{"num_hidden_layers": 10, "hidden_size": 96, "head_dim": 32, "vocab_size": 8192, "norm": "layernorm", "norm_eps": 1e-05, "positions": "rope", "parallel_block": true, "init": "normal", "init_std_qkv": 0.0518, "decay_shape": "linear"}
Each number is 500 + 25 x the weight over its row's rms, rounded and kept within 0 to 999. Layers, rows and columns count from 0. Numbers have three digits each. The size before them is the row's rms in percent of the matrix's.

# up: layer 7 MLP up, 256x96, rms 0.325, rows 34-102, columns 0-95
# down: layer 7 MLP down (transposed), 256x96, rms 0.348, rows 34-102, columns 0-95
up34 119:481530488452460524507499509491481511497434534498494532515493515493500490490474521521471502494527441535543495517495477484537502432493493505463513499527556456531521515490491506514513536478485476472512497506467467503509488494458482531470484474480503497486528510509480550446509508492532513501
down34 124:502496501485488498468513479469497466468501513540506512493455519505462536526531471495452499476480512470487476521500533530510506485525489503496461496481514535459493495446525501474552518531479521542464478523515485523501499502499538469519499525462446530494507489507477497524524507436451487503
up35 105:528513492476504529516440524523516505478472495498459468497507490488507455488511532446526486476473455534523460559488490532526508511557507471472491515500505503516532512528487484478526534437473501498507487499486518459501464513525466515478488492523474524489476460503510535491528482494522493500
down35 119:497459510509488520504553507520516525511499532503489500522519497502491529514527509471512526494481502490485508464516444432519482489503517512495536483467486460478488485529519490484501480502505503472489531489500524499519485533520458508466462437466543517474549511483544446470503483535511536479
up36 086:481507522520521483491512532550477484471480501515495499531526490498498505518476477531524501514524493517479446471501500506489492523506500521480514501452495513483454489522540493530477489514499482505449461484522542545502481491504521439487491484562485471490467544531526460455539492507496456514
down36 083:523518494505492500501457478467518453472493488529508540475526481505477505493496519480476521510533527511503476515518469460534493524477478540507469480495521488502519511477503472503528529514500475492547485506475518501491490487572517490546523517483467468487476471475486505564512509479525495419
up37 095:515518463508486448524454498492529500550503511529571489501483501505480521517505531470521516482532489458527500507465469542508467484492517502496480523505515496530503467509457496517519476451448484491507480481507518468510485478494512510473474449472503481520477522531487482488486447513507528542
down37 104:533473486488482467502465491499516478537525517530523473486467494490470513512523514494483528454522483471520525524516467538506519481486524496512379528520518473515470478481495475555491509495497486484524519534478510474514483507502503498503436491481504526510489491519522503488521503510479512527
up38 092:464530500460514486524533478477512493449503482523465495484512502490506430492485487539501520493536524473507528515523465488502502486470524493533533547500518489516459511470461486468503519516520495486516496500494476511531531489463483475443492483528515464470513546499482458488481515453538506487
down38 090:515505486490489489542496478470474520536486497539496525544518486475495537527494484520524533484491497519504519535517496523539527479544516516517518545496515498485451526494545518530486494444487488529465508519477496470493516480547556483502483538461521504545535499503505532492493514467511524456
up39 094:463502529507537481526514528481532530508466537508522515536505518462456516491516480482461555495481538468518534478512533476508510465491477505532506519467555488475499503503498456485467492517472524507482509491484531466532505505517487491541503551454528525515505524496498492510470477474524480461
down39 102:477500549471518522458503479509501459521505517521480529442515503501502462528483518482508471514528452550500460471488537499467509487492483486469512491533492460477480492508510488466497546535498502521482542484499533531482498518525522498507545525543470489546473491528516479525481505523498498457
up40 108:481500519541513517524494501530479499468502504517503519520490515495528467496472470489516507509553508495510479516476469495518474448432534502463445540485528480485514479517491488530510467502502513545456511518541473490494511523467512478465490494514503512531492518530463501468463470475455462530
down40 116:484512504500517521457522555502500541534484522524466501520499513515551504479524463503525480513508444500506487535505480476494490491511501545469515521511523446499527520510529489497474418511474488469509542509501472503426502511504481495497489475494492512519511500517490506469482490482456480544
up41 106:510503520475482539479520561489532456530482502491495471483463510504496463482500539533526490506470516521494532483480480516488502493519521511523498514530480470522480502490470480523498518482414467503526486514472517464527534527516500514490510532524533528489478523515547545507503545544513512507
down41 110:523500526491514509457462450493487503494499490454501522489507482478526526516507490517499496482468513477486432505524506488476484536519522546500416514469501515496524469527531519491505506478533482494511537506476489475473482514524445531534531495473546526513496476528502471504537487474497497530
up42 111:492478450474493471484472519541462482499424539520464510460523511509472512489514513501449562489478482499479511509520476479517535541487512503497511503533487523507511495490508532508520459555489529515470509481513490456488520511483559517494500507491506486522475498549522511498486506511487490543
down42 105:537516509525508534502481527474529493511499554475504504503485527508515504542537474498459544514497476498506416491470470460507538459487517494509549506495514501508513493512482509467492485456532515513499515481543544486461473535510496513476480528498492543490515520506459502475519537475490512489
up43 112:469507487507515436470480500505490477495456540501520524497491467493482486493475500515483511476535492542480483508541494539507524481484467503475485507487534455479527507490479500519540498462478508470534459486508547479493506520464504504467547510504465533530479479523496569499486506557508508490
down43 121:519466532470507502559509469495516490459506469517535516529479479519480490551472492509483557505485494493491484525476514452531452539532478514536460468497507518537500497495470510489480451500490532458519501490512498497500520501523524467510538519504468512507514517489516466496531549469496538499
up44 093:491511528497508539503495500513499465469514460543498465479561480506515498501530518531515477513545438517479480482502511522515444466509452494485519503535512524469490459474510481542484532511503518465524508475501472522540506482511495491487476447527486498459520466504529523506478481485528522488
down44 089:481482492512498481507461480524494537507510479468470480484519576501474490507481538474524517490501525485529505517478496474493452494504575524506518485439475452478481485502494490489556473474508520497502531504503555496481491490511488490496526504483529506467471517505467494478536495542488473532
up45 107:521529513532506491490466478492492484486518524496520522495505501454532502414490494470494513454525462518518503502483471487568495514496432519502522492527530476512476530521496470488468539519501497494497496509512481500500501473506549479438497449490489503482512505513509488502481525521535536531
down45 111:501489453477493490501534521466517506470475479534518460508454480513513449528509499473517529506481492467488526486483542518495511502515486442514550524551562494511501513501502494484532506500483492464522528553542504530529513528489502503516493484488530485511518522460503492478518449512541515484
up46 093:520443527480484485514482501455455528477460533505502479481522528516488536503494482500503485448471510530499548536499523502478486484493485530508523485498519488494463516501519495503517493504458541515477486530497484500521453510476481504518509465511463522493508467509454451454481463488554488541
down46 086:454534505519521505495477496526481476536520501462523491476485520475506452499478500522507531517517480499509524491496505505509505472496520462501458473551468493538557500463526529497525476500513466538495462460483460489491537516515517522478517526550540485523477494492520478540481516531486545478
up47 105:484483505510464517525481530513530493450516482506497542479465498499536457483448491475480523492519523448543506474522470483482454475522472503529529509494516489529526472541506469487497522484519483525509488485549530482499509504476474457452489473479510490526521458516551474502505492514507526481
down47 104:497510492511464491488483488512472547532510507526523531549512497486606497497501492486535518480469517503499520480506495525497506483503461488479621486474540506507471530495485493512495498490518529479472525493481498508504517512480501497520463487481514493512501494470470501490507502518481529496
up48 089:476510449485500516490511466518483478502501451456541518466503481485520499487484496512511507488529554467510493439483476435500479484484526495507492532480468501530475497519445524500516505520518469545479512505492521493527501528514454500477510493529519519506491487529506439532518516452500478521
down48 081:484517529524498477539496537503513500535491505537497506492489531529435489537525460486514477515531487532535533521470524529491507537520557523533492468494503505490490497482489486506525485486499530466507479499473485498482498459493518464541496557505524483506542490482475529435488451495500509496
up49 096:454505514475504432490492527544511536525542477546507566477521479455504522528522492467507518566476510488469502477503485500493499474496466529490504496500515544515508504452536501509509480509515484521497512491499479461478503533461513496514476483524520499497513500530525506467554479501493475511
down49 092:497493506487496516498504487481471445500467504490534497454469469509501534496476462524505524514523518500506566459537519427490493487491508485517546486517429508497497506543448506526478502471515507544478548487458508487501523498494494474506497548521489526502475500477502491486490507511487523512
up50 102:533491517495502443507463507457538506482479504521507501510472531449489511454531506475477539506543513501489483482509489480485498478534490470470492484519481483529529516475481454448456515518544513529498464516521496502520511499536497531514559488484511476524520499496516442478464481486488513520
down50 095:472530488453467496502497500472537486479519551482463501535506512481479503497494555488495523497500495518505447487518469490520481504458513530524495469502514527467551509488532468521490513513459510494447540487474490523510483502516464506476514470566516486503502520551517461468490515495516522472
up51 099:501501482485540488517508467548482506485493528526483535499500580490516474450516447457520516510487504492511487484494505468498514477463513488503492476508527493512516515496499460519542487476504571470484500541514461517459498495466452481479507509477548514517494526516483511489466520493502500538
down51 090:526483505518432556538477528475495549477450532503490543510454501474537509503489503500504485483502504486465527513469529492479500469509472502497540484535515469523503508545515509508451445505488487526490516541516489513491484490477507504524482511466492504529508472540505531523489491508475467536
up52 108:488528471463499491483463483519513469474525536486499522480512487463493497502445518477476532505518507542496510473506473466487493481471472498532542494515473491487486503474464477521522436502516468474505479503512513477509501501478529487460485489509555453451472469526539480469468521520472472511
down52 089:510485524507494493498509536461508522560461489518543482511463479490542528483493465524487516483507504490502515477462512491560476522516474522538531466510476484518493482474525494461539472466480522483522493481491479502479489535507482518491508501491456534504513498467448503464523520453542473470
up53 109:507492509502474518518491538500519474514474500519522515523467495508502458440450501477469536510541530548542517500495462500507501472501497471495504503477518494520512488473471499555478463544480515521464508512525477486549479506435483519463521495514461496485497504528529475529520489466517484475
down53 131:478496483476496501446563501489504504455488504512555504498505484545485518536514488489469516494493497496462520504516486460490475492529466528511436446482541471517517527497530544497484486491516501480468500490529525452534533495531502507498529487475477525462483533507490527512536473501486516514
up54 103:477505526468486467526499513518507511523489514492523524497467513492456499510532509524516476467499510498479548534493470473528496486483465526525487560523530512480497539481478484454443577484538502487466482504503487482503519531499481496467504474471547482486502491529510513513508475516475517553
down54 110:521513515508503515503497513485469544518513460486471529474494483489513491503510518466533534477516467501500427475479456470523503524475476490546552493491464495464486478482482468490514512464488511527545500502513486497505479487473497485525484483529463504492550504436481522499462516451532498504
up55 096:504500468504502472477485522529482517505552478491503519496531466512497471529480451472503518445499514513470488515513541474526493494491504492485505509509506536530521556497482455487472481497465492476515484509483487555527491507501436475482445455470464525479464519466525486469520513501515492518
down55 092:504499487462521477534461504512490492488530525512511535492493511478496525485522525521484458518526485523486520513523464484452477512491546500497464471468501499490545444533523526515469468504495496527450489491488526483451498491516515486493522482502465456506493558531493493485510432482502491542
up56 089:494509453499498484510459489482515508561501537539563489494483504525480526521508520461518523483522480481543496487473475550474461496501520500484469541503521482543503448484470495508524487469452493469510510502515508483523478500513503514469459456502490516507501539529489466487478462511502507539
down56 101:537499494505492475499469509498522484527535520556538474482471509498476530515526508500485533465504496485519515521536467543507514488492522513523402536508506474520480474491489468544488515508494479478520532537472504475535471510485501517519437485489521537507496509504533504494538514515488501526
up57 092:487467501513478521474500528565509510484489498490489475491504477508516484485515452519516494505521523494542457437510532501512467516482504492511510489524486562532517538487532487565478481544488500503521494538471512524497507484508481547526477484522480565479539498511516493500533497529511484511
down57 085:517504501476484471516498456483495489540505474509480501503507528511492524520501474466502466502490501480438539546467512486474517492528516525538444517525543454465504490513488526525522543475545543487505512454502511486527525488490548480482503545491495462536483479480497503503479547509500489508
up58 085:525505516541487484480523521509518485522484496477481503505512470486496513508491494483480538486485493479529447475496493522507482533453483506535535493424493530492470477525500515432537484487484463493522508433497517472481514527510521554496507483482474500482512494470536503520533489462539495479
down58 080:503502458485516459497519488504489504468506481448495513466493477545442493492497470554491496481488516505528516519510504477483515520519535513519426524527535527475524528506524515510477490537462506499507493504511530502532474474507514462489523528544528480520529452534495473469475490480476497468
up59 100:495547515530478500511535525521503488509514489481532473517543469509491499516517534545547496487528505475507497506515524519514460436537491500499507483480511484484532523477496496493470477477504579487462499525465502501516531513502518502509512500556510553489473476491524482515492512555531515537
down59 092:519471487458490507485533476474487553470509488501501580474481492513482484517507471489479497514518513521523492541484483469508520567440499500503426499501529507501506505522486526454530511513513495481505476504514487515505496457541480507488528540505488470524511469470479497484502496466476477477
up60 099:481508532530530503430534502476454497536528519476485544490543504465494481466504504481512508439496504502504502499504527458516473502513501473483464504519507494528463535481506516489483499508455531510473518504545502485494543516506521506477475510478472523509518484508499457487493551548508505448
down60 098:559494471460535458519490546511511466461518488486506511496513479513509519474525510516489526510465498480483480468487463547501467550502477489541475491465476525499494456479521491490517499551512472526497501469513530490510514505515507532496491494566536482530477534477517501509462516515471466508
up61 090:486503515470512484548456463483563491469500482481533504467472509512522482478473484487511531498508484518481509476464475504464505502505481487526534537469503496536470444540461487472474476519525536468523495500504489489519472531522524521514540478483528543509541483514503486482508500446476524498
down61 086:537494511534468453492521537487480530543524506485488523522512484459564527486469500502492518470509509482489479468512554518512534503491430513496523473478500511506504502470517451524497518470472507512468506506488530512490535494485444471479478519463478488487451492494508511540483531497485487512
up62 092:485492502550509530505533498543429507525505507529449541464549479513563465491515467504457505511512523471504467505490485481529515460488477461482489507506500479473516506520514504530531482492504490499495514516536491532512500540499523506524482472508524497464555469535511505485522498475481484485
down62 097:514514517492510498464499504492480542494453480471455459544476470501449511490508504482499490497503488509500595510516513515452487462462502492539497443528514537522519474486481509502485507491486529494554518508498483466470509506521493481507494548555503510495491478478524515483487525493487509493
up63 103:503531490494480471513491499485480478508485481492522499440489528495518467493469486490503523551533473484505460477484435458528507541452503499481464493491528492487497500494442524511529451522496462505496485508533498436478515520521520518492517500461464466507474487535514500503525519485481465502
down63 105:499478513520476489490503525511530559547510523547509500509486482526540529516504501508547467513462490488501442505503490499479503533527530515529535518464513502488519488498493442509508445481514493491513494529554521480455496548534482498487482515503521481522530538488480485475511494475500513552
up64 092:473522490520496532475500514508473517462474470482519520530542468471500485498471520493494509509490531534530518521504511535517452438505464455507535507516502467463447475467524446511533462463511519475495479505512480501525515508487518512501509471487483497523523527509518493476471457555488489495
down64 095:551472509478553521468461516494553511499493510468492481492515519520520517511532484483496521495513490498536475461481523494493501508492503515548551449520476486520581451498480514489487521499515504507507496520502515485462428513526479472519489523503531482481525480518497472478498507475466509498
up65 085:495522488537491465508501505504540476521497511496458507481525492533503513506483505492523484532501458521521549513534520499496552538504484485508516496481487504491481498499408505490451510499454500506461500517536485449488474495507461509518471531500523495482490484499495491465451449517506491554
down65 093:493468477479544515522518490513476488494501480517540535484435521456536486489474502506464482475488531464468502467481480493528456484489509513461505536496489478507501519481554532476535519498504535480529480487493490523542506507496522511477510489467473499531519507457496521527553549470509514482
up66 089:492473515497552476491445482518503459530530514487505514483532525462448465492484494511502514546482497514491490535524502581496519537493501474471500521531497517514512518534491517523442475512471498505513475494512513461509510481505572477476477513530497502505500495537507515491524456495519511491
down66 088:504499496497439497493526497462515510490491479566521473486489466495548528547502497502512513497524488476485481514532550504489512484502550483486524493485491469501472510462519501472515478508492512490536547522522521552513531517500491515501486516523474448498503516491451531490469516461442466508
up67 103:484495513503481493518553481507530474480521450526479506486513475469477502488536479503464491485511520474496522511473492567488536493483488470529496498491493520504450481504460486515496461549483514462481506459507513500519471489469476516519476465474491525504502517492528539525524558437472479503
down67 098:464490508481524492495531504524474523477535517511445518483470526550510527515499526495518519461529507454511466482520529502459485523490465485482485524455502512494478546540493458493527526499495506535495471495472498454446510511518528499497463493510534523531531488460506516460489495485531526508
up68 090:488559528487475481510500489501506497495513528514548520518494525522499459505456511511494487442508500454489447477500500484508474501493443508519493535518493475508485513505488415467531518504480495494552475476487476478501507485492507511461467528487526455506523496455495481472509501503523463520
down68 101:459531503460497528501481503503543476505521485488490490490533496533519498485515476522532542541503471491484525530484475492473501503516526522526489479455514527458475480542525547545527500485522543476458474513480445466498486519493541471544506498479524519507511532521548490515520515493515481487
up69 093:468494477446466496485467495523537511484469528467550515484555492509538528484483509472481509473482490513450503509517465482504522492471473538490519499515536529489499530518529453518502497527485507473536506519473496469530477468468488496523471505521479463489447503482511478500460500522499539531
down69 094:487476485551518449493517484515478497474514510505469478474484502501514464536517486516511472542492514472498480508488524537526500524518459523497488506496551476490479549490506500522531509494494534486498448521549473527491532506509576534470485481485515502501532485470497542507493486552512482464
up70 094:516518517495463524496533548537495475526478472470513474496511480476462483469501482514539504444483482505498565466488453472487509499474493507456468522513526485514512476493518475485541501486491510476516525509481496491476549527479463509478509499434523493529517521468474536478481519519522499520
down70 105:498482477519491464487497476482504537529460491467487465475523491490487468527494537526482509529507475520486559508500501513540477456521512518512623508492444507484476492493482506495478502465512504478504457504517514476495485523516510524494500479511484512469470484491499512530469493529520498491
up71 104:499503542496470513523465473483453459542524492500495537551486483539516493474470539485507491471523507489501472513524451475550508483448484540454466526545513540523474511505490485520497479515501474484509524516513467511498513465541466509472479496486454483496514480474519498495478483501505483488
down71 098:498481503520516509450473482509540512513471497433504459487552521541475480502520539506498536524499453520530471485479507538508513499514472489473484520462517559530527496536499495450505501483490486502512501505509506531501495492499494549501484502527498564493467510535505469503496491493553496475
up72 096:492486490480493485518498506520512487507465503498501491501553503484484473499523497488546501489502480550498510504465502524525482497564480509515525513479510536499523507540503468505529519457493548497446478510505496520494483485533486506467480498496522569493472484510493469486452404492484473496
down72 101:485527462455504523475509517503475479507496501474543482510476475521525520462468481504499526500522535465507558488528492488499500483435488498463470499518525434494493538472507519466469472506493464496541502522506479471517522510471509454491511508514459462524493502468507514499510554467507495500
up73 099:510504503457520463523514529536566477492493502532543512486481520491510526496522456491488520446461484522517484496527500501462499522480499478520511560503508465526519550516468472508526499495475485497539482506486494482477528477502543510467506487510508527464472466508453502494520545507526459503
down73 116:535584477471520527499508485482513537534544477493483448494492466568490495475497506504503505529511532490522449489526498517475547497455487495502490497523462523496479502481532495502488490507486474518445477525522514505500476479482477481482507560492507499533506521498528499507527519482475475484
up74 097:461497558485476500457509486494518494502458495492538511527466517503464550516509505511450474520473496481464502492502517529467513475489459514468479523498542534500484486505482482517501459506500490501497514494445499478527536493492504529460511490518513444479491492477526552511494520572507494479
down74 096:510519472503493493505507466460482489438526552523498514492499490489472491485503478511509537467484459536498465512485500498536443540491479530511447537489476480558530523505518483471498506495522513479498526498510535479474498481511489468543502462496490523482538497516526515505488476503435532507
up75 092:520498437559537446502457533463498509501461527468486498510556501494463512507546513529472523511496478438498487477506495528472477511505470488493512503483494499505476497527504506473482506518497470503522502513483489469497525487527531533496500483476544478492539495491528550461482516505491524533
down75 092:500515500469526458510481499503488529471492457444510552502468478514496474465502501491474531499524517509472524476462467473485483485494465511519476519506476495540471545514541496547491513524472523483458485502490489507505510480492463487477484519482488495473439497546526526545488543517533508486
up76 108:447553511478505476524506494528504504463414535469478512519500525482502465454512475494483491548498502497513511501482486526514504460501523478536529510485533533470491530521471496505490531476523520482522485478501523486483476492482481472511499424502516465503499479471509505479478475496478459493
down76 101:505556529469497549521494516509489485531501490513521455447485502465519474494464467496522506579447508468508468438495476508476486491515503505498505473489490530503467519500471497499481495489523495502481509488454528488511496525522498503522453480512493502495495521458462487486490520492512433511
up77 114:458530488492530521474503504518511479476455481529471528494488519463484513525516461468485557470512491525519516483499518473505505531463489489502484510551487511542497490518533523527531493491504506471507501445487494470477425476456511479503507479502526514470482483503523511494560540520516524504
down77 110:546482542508500485499488504520507482502537513505506512470508451516547524478515530475504525516474484480440487487501514511533519502467512495490604515499477494497492514506474519519450523503496480534500519509509477524515534496539486484532465552544491502520518476478512521518496513508523474468
up78 102:449513540503479541508520514516492500557521483506491497548530504459519470519497462474494524516505542465496486439557483481518461510499481468528491507526516500521510492501491471490474549538502524443489492532501493550490518528476496521496493502498514501532530531510525480528502474500473523504
down78 108:478446497496474517512508509500467498514463549482503532532478518458543503494490488455510529445488526465490476473508450518510480507507513480530528501494492450523497536491484488480490498497476493488474519501450528546523485475530481501500488521503444516470525490472476542544495488469500522517
up79 081:460530476513504544503512484510526526505548493499476497500521523480489507472465481474496492546520550482494471511515455484484478459522495530528504500523463467510483491493520497539468475482499531513466500483431510485495551533486481484502531499491535484522504455540464504514518449505514467498
down79 077:499451549503527523505499519525491448515454502535514525496483455495499483494501477529520503497478456506496470493490541477522506493463480489490499513457514536488498538463483505455555505537492492479540493495517501532503474456493509510502478534536475520477483527455522472512474548486502524524
up80 094:476521508513490481494495514533508506459476530500519507478499519500510520487441547449507500495514519455536508462539502485516524518514498497466495557512492536503474491516438526453476505501516484479525548483529501469520482513495502487457468514510517473497501474484460513502509565483462477486
down80 089:511517519505483500515526501501492456549492490520481549488490494501510474503562514504475485553470529549450438524487506532484511501506541528551565454504493519470513467499520521525505506492512523469509491503482508524524488480537490496518522509466505507532485521513530492519503477505535526512
up81 102:510501482505469461466471544479454463521477547507520513487525506505522492515499510516531506471494542496539510481476481521465522524521438525488510519559513525515491514524489488521511521498518520476491516499488494450543499555464472528482484509480445480530500474458537491490499487499482515500
down81 089:504481497485513535544503517508476465494515488506497533494527470490507514502491511463485482512475455520478454512535518519501495489470522459533541505470491493469481474503437499487517489500486492521495511504511535508479482446547509500497537458541523494486482519571485461518507496559465514491
up82 112:488493503487467514528473451473524484522500507487523540507471518458493461471535447491478515508505513482522471512482519486523507487482481515518498518489504484531513526482529477477478500498479517503522447535501471481554547506507524490521460492488534470515466469529504502459461506473553556508
down82 122:514506489523429516529542500496504526467496493469472488510484517497491451500531511530470524497503456482532507526490494514501532516530475537454474491474488475509508523514471506492525485472462514508498476477516514492500522501491497447475466542483575524505543479537486497450520509529501504499
up83 102:462507525480497491490541521518485484458522461485511521514510498510415527488526490538500496517481534544500529484477535547516501462516495487474448515510487503496464494511513489472480496444456517474491530504525478529520471503458493481513468515496524520482488498478531491515542499507456526508
down83 099:463523530496507501508507549461486480455483462476502506539480487505506486487487508533522503501471449505449484504517504506508523482510474444486565518503498448489456498501489512517519497485482481540494527474449515452483495505512505546479544469533497466484510519496492486473500510530463523495
up84 096:488474541516446477471526504515549531534483493446521461481494492501508446445455498533512514499523505505471500530523478463502497507485499471553505515519506490526497493494485506504456528486496488473487480493518454516509524515479469511533483482486494534491454550524488500491528518526495545508
down84 085:535518458438500516509470496517505475483503524489451509488485503480524536519519523492516503495513498458486542499486483464480502520508441468465536502550516476514522536515493480522520495501470501441507560544485489498508474517510497515486515506481508480499517443505510536530542500494477477525
up85 100:507534457495522490529510528521509484459530488491499509512514463475500511496475434470478508493469551519467507512520511459493480509465461504528480516534485498531487542465470491491506524483463480527500539527511461484537522506473503538520466505485484457487488483506535520485525485459516458523
down85 112:524529527487538482544493491482522482495501519452502489463457512506523474500505510545495509531540450512565499511457459505452547518477486516452520489515455480530489501512501488509503512509560491482485464508532506491500516505495504534502498517526516522504490528529541490520500509521488453513
up86 084:515509516533536517466507478524494512488513512434505490477506513527472468510479544457499511546472499462473491507513491517520480474477414462471495541465489506504503518501459493483481530483509477472536534495500492525486488538537507533482503505524470506509506455482492501511476491499505448479
down86 074:479493496498504475506528515458522482516501498530500530502506470481499522461504488552525454442538521525495470515478516469513524548517562495546518460496536508486523473515510462521510462504517512495450488483483477497487492477519466439488488498490483472498523532534509502459496499499513536518
up87 104:524507486514469515519471478547510475484479495525529527494508497512453483499528469526509478479511552488531482478524486444509466535491549473472524496535522495537510500483497536506501459503510522468477509530496463461494502548481464471475460500492527462536484494542516513483496495496496522543
down87 105:521501450501495499484490467500466512501468434498511525538503525465520505478487477513511491506471528525495488504515507525517452555526458480482471444522428532523453517492443513509503515485507528518503514486494515482489516482502528521541483532518521506509491492490544491480493464501525492479
up88 104:467497489503520522528519474498510462455449518508497482496529508559535484434504496488481526479510472528523491517513520506488496452530450485539500488491518512529485487491476512520491471488491544489475457504480540528500483499451478511507545453472530533472513489520458495488472486507510501493
down88 104:538488524487520482498510500516506444522531499540503475456510503486479518510488478500478472514453515515493555534522502505539476476489560518470543488515508498510506482425517527498508497529487510508463509496501516486514535524547515502485517537530481521532526522536489502539488484463482474469
up89 126:486490485514476460514534526510482476515492539495442486511526497513493469482521495440496500446446481485550468528477465477526490526529502525467447525519492513485541523522494480474501505443498501533484469485497529496495502519496513527500488553488520491490533504516500493485522547488509468506
down89 134:511526533440497482463507516504504471509470517522493527495510515535507534535454467519494542487520465504493531516505484519540492534529470484490502432483461487509564459487502495479514522516472485504512484482494517490464544460471472518480510480513534503526471509511505476542489513512495500536
up90 113:489493451462533489520466503511500496475485496497481527483553494474489525488526486475486496464501421531527497448470451525545537518485483479483485528497522496496531498476531485549488533506457517469548490513507518507496507469460493485495480497503545483518500508497482522469465516513499475500
down90 111:521535460484502504469510413502506525471453471483505468491512569494486490513520473522503532503510521483521566497483529476505483524535474494519534512503490533514540492470523531454494471502515497508469508471523526486515478512509499528493504455497507522495505493548507520486516513495482461511
up91 102:465455472459508472540521508515476513517492440506508515528495501520475485485523539476530516418481469496504477505498467480536495510496484528517504575502495509478522516523478452460510495516480504517505480519516527503533452530474484525478501521475455477514481491482523495514478503490496496486
down91 105:499509494505536488475517506527487457507501556475472489481522487521530518516514469502510470522499454502498551532496487494526500502513437501503571487540509532513527519451491512542493518485472506490466518484483499479460529473512509508531448512541520504508484491497472445516499518492488459487
up92 104:525450493505540509479496512541496502488513502540515559487498492462446501474518493537479505537465489433544500489486489496482461483519469476505476534518475526509514496468480489494557482532490520508499480462510505535524469522491495490458500504490515460531509496498554510502526515497465496515
down92 102:522461497531462484515512488519487505499531527511468496468461508500537512472503500481529514518527478524503511491479523519486504502531476508522498497504519462544489499539510524537473535513509508476504517466516530482461538464498458509490511528522485505497449439524464547503456531491443527525
up93 105:475463544500494501540511518480526519500487492504535479554539517505463491497497466483492509511464501461522493458502495443529483489525474494493514514479482517526493501470492514537491511484510515472507499524496405486493486499493512463466515500487540462498490509572489507482464465492522491506
down93 103:492539474459528499506504506487516486537440467499525495512501534497493541496484514487507498532526497456507542490469497539531552452506454471506520439500519466513491491501464514558507497504494521500516430482498489536515493514464511452506517514472482477482509511491520517502494495518512496477
up94 099:500495492538529543529520502505487491484485499454508491488470447542512448523479445509521511489507486495532497459524489498488460442507552512534534468509507502524478494484479520490513470465488478487484469479502503524532493515476487476497480490532507457518486548548524482477517477530531513504
down94 097:521510466473530456496491471496478500485494494537474543465448543512523575502487528506532515474509503512543471507468530480510489512541500525496466514477499526521462506539517483527484492467504503538529494512493473499491483547497550477503476519494535491504481470523495531530508488472494472472
up95 103:493479466527467509498519498551444515487477525482517517510526506466444560512476525529457548505516488495508519507501505456480479558500504511505484511486507501505489530512521488484498472506475494510506504486531502550519484459523511508504483515447472529499484497544460440469495476489497493519
down95 097:482520490474535513505493530483501516508440472437502525545533519529511493514469485489542531503510501508487523477510449525450495520495503537534579500522506495513486512509458482526494518447505493473505494484497491483491501504513510525493482522515519523510502448492491465509501455531502549513
up96 100:465558501501467460499507511512553504458505471480496511510552491490508505458488514495484481498541507482477526478476461496511479517506520499498517447520497530489467513491493469459508561557438484527483502477508504489501472495468495476490507462541534508494503479530508460496530505508509476479
down96 102:494500454496516456511518456524475517498490519534508499451466511532460457482531502486498477472476507524483473485460506503517504505523529450536585524473529545489476505476515540503475483486532490485513510484504525516505497482466537505492531502515514493497501494490467506465513469473519458481
up97 107:468477507510486504492455504528553520457457493500538493503486521485487514463484495497492526525511515461522497549501534521469492530498492489523477483541526561459498499511498479501471519503487505464495515471494461491540485496481506538493508564461469536473507495518487458461515523478473488520
down97 129:520498482451521519518530505485492522534457509458525498478485540489505470473507489500531510543521502509497491514499529480490531504506479463494465478524478481508496523470446525499506519489502468469520508417513457483505520523470513481480478491561494518483465495507486536539465497545490516525
up98 106:496498503510492514507458472526441431503471517472515504470494517487462513468505479516549526521516523481508560527536508494495479530490516466494524506484545494453469485518457458503486509498499491505518503474504505519548530489477472492496480517472506504482436531491466490470486483482525476498
down98 100:493497482505469526497533497477501504470499512454485505538535515469523517486509481479556483524519507515494537482502510516489486508500430520487576461521479514520487504510527492513479499486551502506496537476530506459512528504462459534464473501461512526515539499466516487466495471529504515478
up99 108:468538495521523543471513513529510470467506560479494518475518506472472506505463506495454511490513516495539461482515506506523477518478476526479513525473521512476498574466472530483563457493502492519496502480480519472512481512498513496507531524493487535506525528481540495499476456530516537514
down99 084:498451506454489537508512515537518477535491466507508519549493470521505512467474495472520405477489510492487443529479481523496480520520464502499490484519517505525528511506453493494509511519489517533483520494491552488508514516508489486480509502495507475450552524519465488537491515475483515522
up100 105:488520500495503494511463529486520479525453478521481431481499522481510477521520489526533513526484489543501467540549527530480505505506496485520506490532467516482539510496530505502501537485441490460514480459500459475497447493480510499516528513539484491487457483499546485481513529468529482502
down100 107:518450504529503485463488474523472497453538495498511546493476503485507519504452500478487530466507538461511460480503516493531501465521477514479547523463504492502463499552467490494487439510522485540455532515499517542522525514494496507536506496497481470503502506524442534496496499503514509477
up101 106:467509491511498507502528523512485478469489534482505481508551502473475452473477501458477492460522481480540504463493467525504527522501502488477510484500516482483529514511538516532502475505488497450492503501561515449506527484454501459476523518506522511490499561557521528493500536523530515529
down101 107:504531514552485529503502507525513533506494475513574466536499536490502520512481493516540500487470468500468505479496496552444482492528473489487482523533431475507506478489520460503481465513503505494497526505475489524541529494529498509507495473540502516479490513468483493498515527482475432500
up102 096:519459490514531495546490533518526496487456498444487484541486516505496477488472489444492500508498493500524515524519496496509510459487500503444463522513502487561517522487491441525519495483518477497507489518500503510456498558438484473469497467508470473545519491500512537478514474511504496506
down102 091:498497446455445510516517463473482532472513532500513488507512500495536497500509501480529514460508483498536505537505513511479492456520516490540570512473489473479498476474519544510455496500440485494483532521498545502469498477522474511507525485483468492478536510524515472473509473494525532471